Weights of a small transformer language model.
Training: a variant of SOAP for these matrices, 201M tokens, 4310 steps.
Each number is 200 + 40 x the weight over its row's rms, rounded and kept within 0 to 999. Layers, rows and columns count from 0. The size before them is the row's rms in percent of the matrix's.

# layer 2 MLP up, 448x224, rms 0.0863, rows 0-28, columns 112-223
090,220,210,199,202,189,180,223,223,196,195,171,245,196,146,205,120,269,186,173,222,194,177,166,152,155,196,228,197,226,227,166,82,273,204,179,183,176,230,249,183,236,171,173,145,207,129,128,185,287,246,197,250,172,274,194,157,186,214,154,196,193,264,139,162,161,231,244,180,223,209,222,190,233,280,150,159,203,257,231,135,214,228,188,213,143,190,226,256,180,264,242,136,184,194,168,167,131,251,172,178,194,248,204,246,171,224,184,220,157,203,213,189
103,174,149,199,248,174,208,214,180,223,223,184,203,238,214,211,149,274,206,118,253,162,160,227,290,240,187,276,191,152,144,143,132,162,150,180,173,203,163,234,173,143,200,191,227,267,168,190,210,191,215,214,186,218,158,181,175,209,238,193,217,136,191,165,209,219,189,118,202,257,135,204,209,235,255,228,176,191,184,226,233,166,225,214,160,238,149,243,228,242,216,168,253,252,228,252,232,251,217,222,277,199,206,127,228,234,183,200,170,180,222,218,224
089,257,164,215,243,117,222,152,196,183,213,176,289,183,243,277,186,170,181,193,200,199,192,241,148,202,172,178,226,194,233,286,212,237,199,206,249,214,170,167,268,232,215,196,194,234,198,148,197,243,226,199,194,184,209,204,209,240,258,252,207,259,235,200,250,147,221,221,150,224,164,211,198,157,291,194,199,252,178,164,197,201,198,186,234,149,202,210,220,224,209,217,223,192,129,145,76,180,240,128,234,247,142,180,169,198,218,239,154,178,175,106,233
122,192,120,204,190,237,166,267,250,146,187,228,263,195,207,213,205,123,215,102,263,221,226,260,207,229,199,234,220,191,210,214,107,156,231,166,241,230,177,175,153,131,194,225,123,209,134,252,229,202,194,247,180,228,260,211,265,140,168,228,154,156,169,247,180,224,166,234,199,188,244,256,271,236,236,230,157,224,195,171,186,250,249,165,159,202,236,262,207,200,159,161,207,197,194,230,165,177,215,298,217,166,216,226,273,152,154,238,160,262,155,198,240
092,221,173,198,207,161,192,150,156,225,349,221,192,194,188,191,212,167,206,179,181,214,248,231,210,222,230,217,169,222,207,186,199,156,156,159,163,221,246,178,172,208,238,158,232,202,221,184,172,173,238,157,229,179,204,221,201,159,198,231,206,195,204,206,157,304,196,245,192,165,190,178,206,168,224,162,228,251,200,207,160,195,199,277,266,311,218,160,214,204,197,193,215,212,182,227,220,200,265,141,304,204,163,220,144,180,211,265,241,183,239,200,218
101,190,233,164,168,243,175,268,251,256,157,166,209,170,223,120,235,235,150,220,161,165,156,220,212,181,203,216,169,230,242,148,170,213,245,186,184,188,194,217,208,232,171,127,187,188,187,141,196,252,174,153,221,300,208,194,184,175,211,211,199,141,137,188,254,268,192,172,199,196,199,172,216,181,189,239,209,159,179,159,213,215,195,205,185,236,162,192,168,232,157,200,241,174,143,209,190,227,228,267,248,221,182,172,214,236,222,223,209,252,245,143,174
106,181,266,190,272,146,181,238,183,255,246,204,180,196,178,223,196,252,214,189,191,225,220,165,170,175,217,210,179,184,166,228,225,243,257,245,168,232,248,187,161,213,252,228,199,182,232,197,183,286,209,177,209,221,210,203,122,266,214,193,197,153,210,230,205,224,175,188,248,282,284,214,136,170,206,176,216,191,226,268,141,222,156,227,224,300,168,147,135,205,228,211,213,139,184,265,203,283,223,191,250,110,217,272,188,225,261,103,164,207,251,209,197
099,163,212,231,163,263,176,169,200,212,206,143,272,253,247,173,195,225,149,236,187,172,116,216,227,142,179,246,173,167,226,218,215,215,204,221,110,140,209,241,158,269,219,230,150,259,225,145,186,233,131,251,246,198,230,224,171,219,240,184,207,210,211,225,208,140,229,187,227,167,190,285,252,266,216,215,162,208,205,227,217,185,157,211,185,165,184,200,258,160,153,227,179,171,199,145,169,243,165,243,265,216,124,208,197,177,235,204,184,197,176,150,234
106,140,220,185,216,143,175,272,191,227,249,212,203,225,204,158,254,275,231,92,188,176,267,233,202,203,168,223,143,145,295,256,205,169,183,185,210,170,135,155,174,198,196,248,202,204,251,196,238,212,210,246,183,235,253,195,161,196,188,223,199,197,145,207,176,198,221,191,215,139,168,263,137,220,61,175,178,173,177,163,199,190,246,193,242,248,124,229,219,197,231,196,175,132,215,201,269,202,216,140,244,195,164,229,181,170,217,235,184,227,181,203,184
099,134,238,228,226,178,174,146,201,182,164,195,131,169,170,171,181,161,167,206,208,162,170,215,226,138,240,188,250,251,233,131,167,112,279,181,202,99,192,256,219,192,246,236,245,203,174,162,230,168,192,157,153,177,246,154,215,236,214,195,166,218,207,159,156,141,236,203,242,227,249,221,241,225,158,248,205,233,204,246,215,210,123,224,185,195,144,175,184,160,222,201,252,235,250,238,233,152,213,270,239,211,210,199,167,207,193,259,113,189,183,192,186
094,144,122,206,222,199,165,155,204,175,123,153,138,178,178,133,213,125,212,163,196,196,250,183,205,195,258,153,210,145,267,134,234,201,201,222,194,159,164,211,290,238,232,183,139,211,119,202,168,210,143,137,186,233,274,139,215,182,179,205,255,189,189,166,215,211,195,237,229,231,133,144,164,156,186,196,241,190,214,216,172,300,168,186,237,202,193,225,247,258,159,246,173,172,193,140,198,168,199,263,226,218,170,191,212,203,151,144,164,241,199,156,189
103,211,232,102,189,188,208,221,192,135,232,199,225,158,239,168,201,181,218,222,270,170,159,240,118,178,242,234,219,203,127,263,173,107,167,166,230,145,225,116,201,259,259,252,163,167,142,193,276,184,290,247,188,224,213,246,154,249,235,205,180,180,196,119,163,163,207,186,132,221,248,271,258,236,120,219,209,204,207,203,202,176,231,153,200,209,194,249,197,162,209,180,163,205,219,202,175,180,268,178,150,157,175,195,165,120,164,146,198,234,162,252,235
091,295,208,176,182,210,189,128,187,227,213,151,255,219,202,187,220,214,178,214,201,204,197,212,230,227,255,241,138,162,228,179,195,149,212,164,206,206,140,284,212,197,212,221,237,250,279,180,191,196,214,212,153,197,134,178,193,200,211,232,107,235,228,181,241,262,125,217,269,257,224,120,230,223,225,181,176,234,235,194,229,227,133,218,177,156,254,173,124,233,200,215,191,128,211,150,219,90,164,187,225,271,168,241,212,205,199,137,180,173,288,224,222
097,195,152,278,189,196,81,138,214,204,157,294,193,154,186,164,228,181,260,145,212,219,155,210,177,222,221,214,240,238,253,249,266,181,196,168,258,204,178,253,271,223,242,197,256,223,229,246,293,224,183,217,232,202,225,180,195,231,255,186,229,221,200,229,236,159,215,186,196,188,193,210,204,191,200,256,140,198,139,177,228,150,220,216,259,143,212,232,157,178,222,194,239,182,242,207,243,170,282,135,163,225,260,224,271,165,244,215,187,264,180,186,288
098,256,211,144,146,176,218,171,146,264,241,128,234,210,240,178,213,165,201,207,184,180,164,182,207,179,223,205,251,208,244,170,210,192,273,189,250,132,137,244,265,283,214,208,137,225,188,191,180,293,151,217,214,217,172,204,212,192,174,102,248,285,225,179,160,251,215,194,230,210,155,193,198,153,237,201,222,175,149,165,179,211,211,201,192,159,210,193,147,175,183,186,161,213,121,208,225,222,176,247,264,216,228,231,218,229,202,187,197,225,199,148,213
107,109,260,121,211,245,188,201,122,157,224,240,213,163,129,237,217,243,188,188,194,221,191,178,205,189,216,126,199,275,172,264,198,272,174,203,272,154,212,199,219,246,171,199,220,165,190,215,177,180,175,269,230,212,277,155,229,207,180,170,200,191,140,153,160,188,200,239,178,229,259,236,248,214,220,206,142,167,186,179,195,172,230,181,178,262,305,212,204,147,157,237,169,180,207,198,238,188,188,258,163,207,209,194,194,232,209,174,184,214,197,175,130
095,210,226,158,181,242,205,223,200,284,200,160,193,216,166,198,212,74,195,137,222,232,173,192,170,161,254,226,192,237,191,269,221,164,296,222,214,213,237,106,186,217,180,242,194,180,130,166,226,176,199,120,178,201,181,187,158,269,216,189,264,189,169,155,229,152,269,158,170,226,230,244,185,160,244,243,190,188,171,282,170,200,198,230,210,249,237,223,225,177,171,237,233,152,250,240,223,147,272,205,169,216,151,163,88,129,200,244,228,151,181,192,263
096,263,106,177,121,202,219,198,189,145,193,225,162,190,157,232,99,174,233,206,187,201,270,167,248,198,270,225,243,182,205,180,157,194,200,246,210,215,230,244,175,251,208,253,234,260,186,188,224,183,210,190,162,147,202,265,161,210,229,258,195,212,158,188,185,202,207,184,143,223,238,136,199,179,191,167,120,243,219,122,159,197,175,105,221,158,164,179,266,198,158,211,217,151,215,198,176,194,241,239,151,214,248,218,158,200,195,201,258,208,167,78,231
096,192,202,234,169,184,148,189,116,115,213,236,265,230,251,247,174,144,216,170,230,140,235,176,190,175,144,161,256,278,170,225,213,236,220,153,235,238,233,189,221,212,195,182,205,119,206,268,168,214,137,191,211,181,222,228,216,214,281,218,207,165,228,226,212,143,146,209,205,207,193,219,159,207,139,192,198,177,195,254,240,236,161,238,169,264,249,137,210,179,225,218,251,250,86,141,208,253,244,164,206,262,171,301,216,221,212,251,185,197,239,228,202
091,232,280,213,177,228,209,172,177,228,192,161,176,206,190,270,184,167,176,237,223,141,261,161,226,226,227,263,216,223,282,202,157,165,102,266,221,207,181,195,165,158,191,191,286,239,187,187,196,167,184,192,175,117,204,166,202,127,160,191,223,143,261,229,203,239,167,199,246,208,200,138,271,230,203,197,171,197,183,258,188,219,227,156,237,213,236,248,216,200,178,278,233,214,191,143,229,214,139,299,194,143,176,207,205,161,87,198,298,198,236,220,173
092,196,209,200,203,253,287,191,182,169,200,231,187,192,223,217,221,192,195,179,228,236,228,163,157,251,149,251,216,219,173,193,234,219,104,165,187,240,220,258,199,143,175,172,229,100,168,179,145,219,248,155,153,192,176,210,185,226,253,328,219,203,163,189,132,163,205,232,168,168,215,132,249,196,212,131,221,199,199,221,271,176,197,205,162,148,88,252,191,224,153,248,229,213,190,207,178,159,252,166,136,180,178,115,239,248,240,147,263,187,184,215,137
104,220,203,213,199,247,308,233,168,167,192,262,251,184,189,220,209,188,247,193,198,123,232,159,151,252,173,180,222,205,248,215,155,193,190,239,148,193,262,185,159,188,203,212,206,178,173,204,190,160,210,249,192,203,110,247,179,176,150,215,249,207,136,258,237,214,156,226,231,189,199,176,294,206,186,229,274,162,181,196,106,179,138,260,138,198,204,116,211,185,222,208,212,219,176,231,269,203,183,261,154,216,132,204,194,113,178,164,213,154,227,233,207
109,158,274,196,204,201,187,134,181,179,199,167,213,138,205,225,156,205,190,224,209,156,197,214,188,154,174,162,193,253,180,259,147,206,217,241,148,245,228,200,148,286,200,171,225,248,260,126,202,173,196,175,171,204,134,203,208,192,162,215,201,174,235,192,201,185,185,215,151,195,209,239,240,269,143,210,177,241,205,240,195,258,195,171,253,201,164,273,152,181,183,224,234,143,148,243,254,208,217,159,244,161,267,200,261,150,162,229,190,184,246,175,209
094,239,205,235,222,197,150,210,266,224,216,214,235,165,101,243,275,220,190,129,138,177,245,199,221,242,207,285,153,236,213,202,112,227,156,204,143,207,178,174,290,180,201,165,159,216,205,154,159,250,173,124,211,181,157,183,220,217,176,190,233,231,178,208,255,177,184,198,175,176,143,115,200,236,220,129,236,154,157,191,197,179,288,263,219,284,116,172,158,194,238,230,159,137,173,229,180,180,169,160,233,187,218,131,192,210,169,206,217,193,198,269,147
087,121,200,250,261,296,211,237,115,181,125,174,218,276,218,239,270,158,192,141,161,291,183,144,244,276,159,255,187,200,177,186,239,139,232,253,163,141,200,210,199,166,322,224,205,224,163,174,150,240,177,203,158,171,217,246,199,188,265,268,246,274,221,265,222,183,186,236,131,208,201,263,211,192,236,235,206,163,198,171,213,144,222,181,218,205,189,146,197,224,217,199,201,187,221,123,172,170,108,164,204,208,184,200,145,244,176,129,287,201,206,240,236
093,205,161,160,256,196,222,174,222,131,214,235,254,150,296,197,158,319,177,173,170,238,99,176,202,204,152,224,234,118,190,180,206,151,198,176,245,169,157,150,232,211,188,239,170,234,176,239,161,221,235,227,222,168,206,160,177,251,238,191,259,227,198,252,209,186,210,289,234,246,204,196,255,298,194,226,210,204,202,270,244,223,187,209,233,241,184,187,228,182,214,154,255,215,153,168,218,236,251,143,220,256,278,224,183,211,218,133,305,243,200,222,284
088,102,154,158,125,213,265,177,175,174,161,127,137,234,160,177,244,190,234,252,238,189,246,239,188,210,200,234,189,232,208,152,211,154,95,229,244,176,220,137,128,154,211,203,195,168,202,186,257,182,182,187,198,256,240,202,258,213,176,237,147,277,205,275,203,235,210,208,203,256,183,224,216,193,159,154,225,188,204,192,227,199,206,154,131,172,224,247,256,176,178,207,215,264,188,160,185,83,187,229,258,244,223,177,181,228,147,136,294,199,222,145,163
094,200,222,196,171,154,224,174,208,273,208,221,249,142,198,143,182,201,222,209,209,189,181,154,165,166,227,147,247,211,252,277,282,289,133,267,180,204,207,202,228,220,180,260,209,203,212,187,215,211,207,255,200,214,208,167,145,160,186,204,243,189,184,243,195,180,193,228,179,251,206,207,169,194,194,145,198,204,233,130,237,221,193,232,155,226,177,274,218,98,201,177,228,233,184,250,188,174,222,179,134,166,215,192,259,178,140,190,173,184,161,195,174
097,221,178,196,179,181,239,216,225,158,164,216,223,256,168,126,228,193,208,165,202,273,253,269,181,182,152,265,204,212,153,184,254,212,180,170,262,231,138,167,201,164,167,171,225,222,172,217,253,149,209,209,178,223,221,156,209,236,274,183,219,254,161,191,166,182,243,265,228,222,239,184,217,152,190,247,142,186,221,251,202,219,233,278,199,166,205,216,185,185,200,202,193,196,170,177,257,140,268,217,185,202,209,212,193,160,213,233,230,192,182,227,205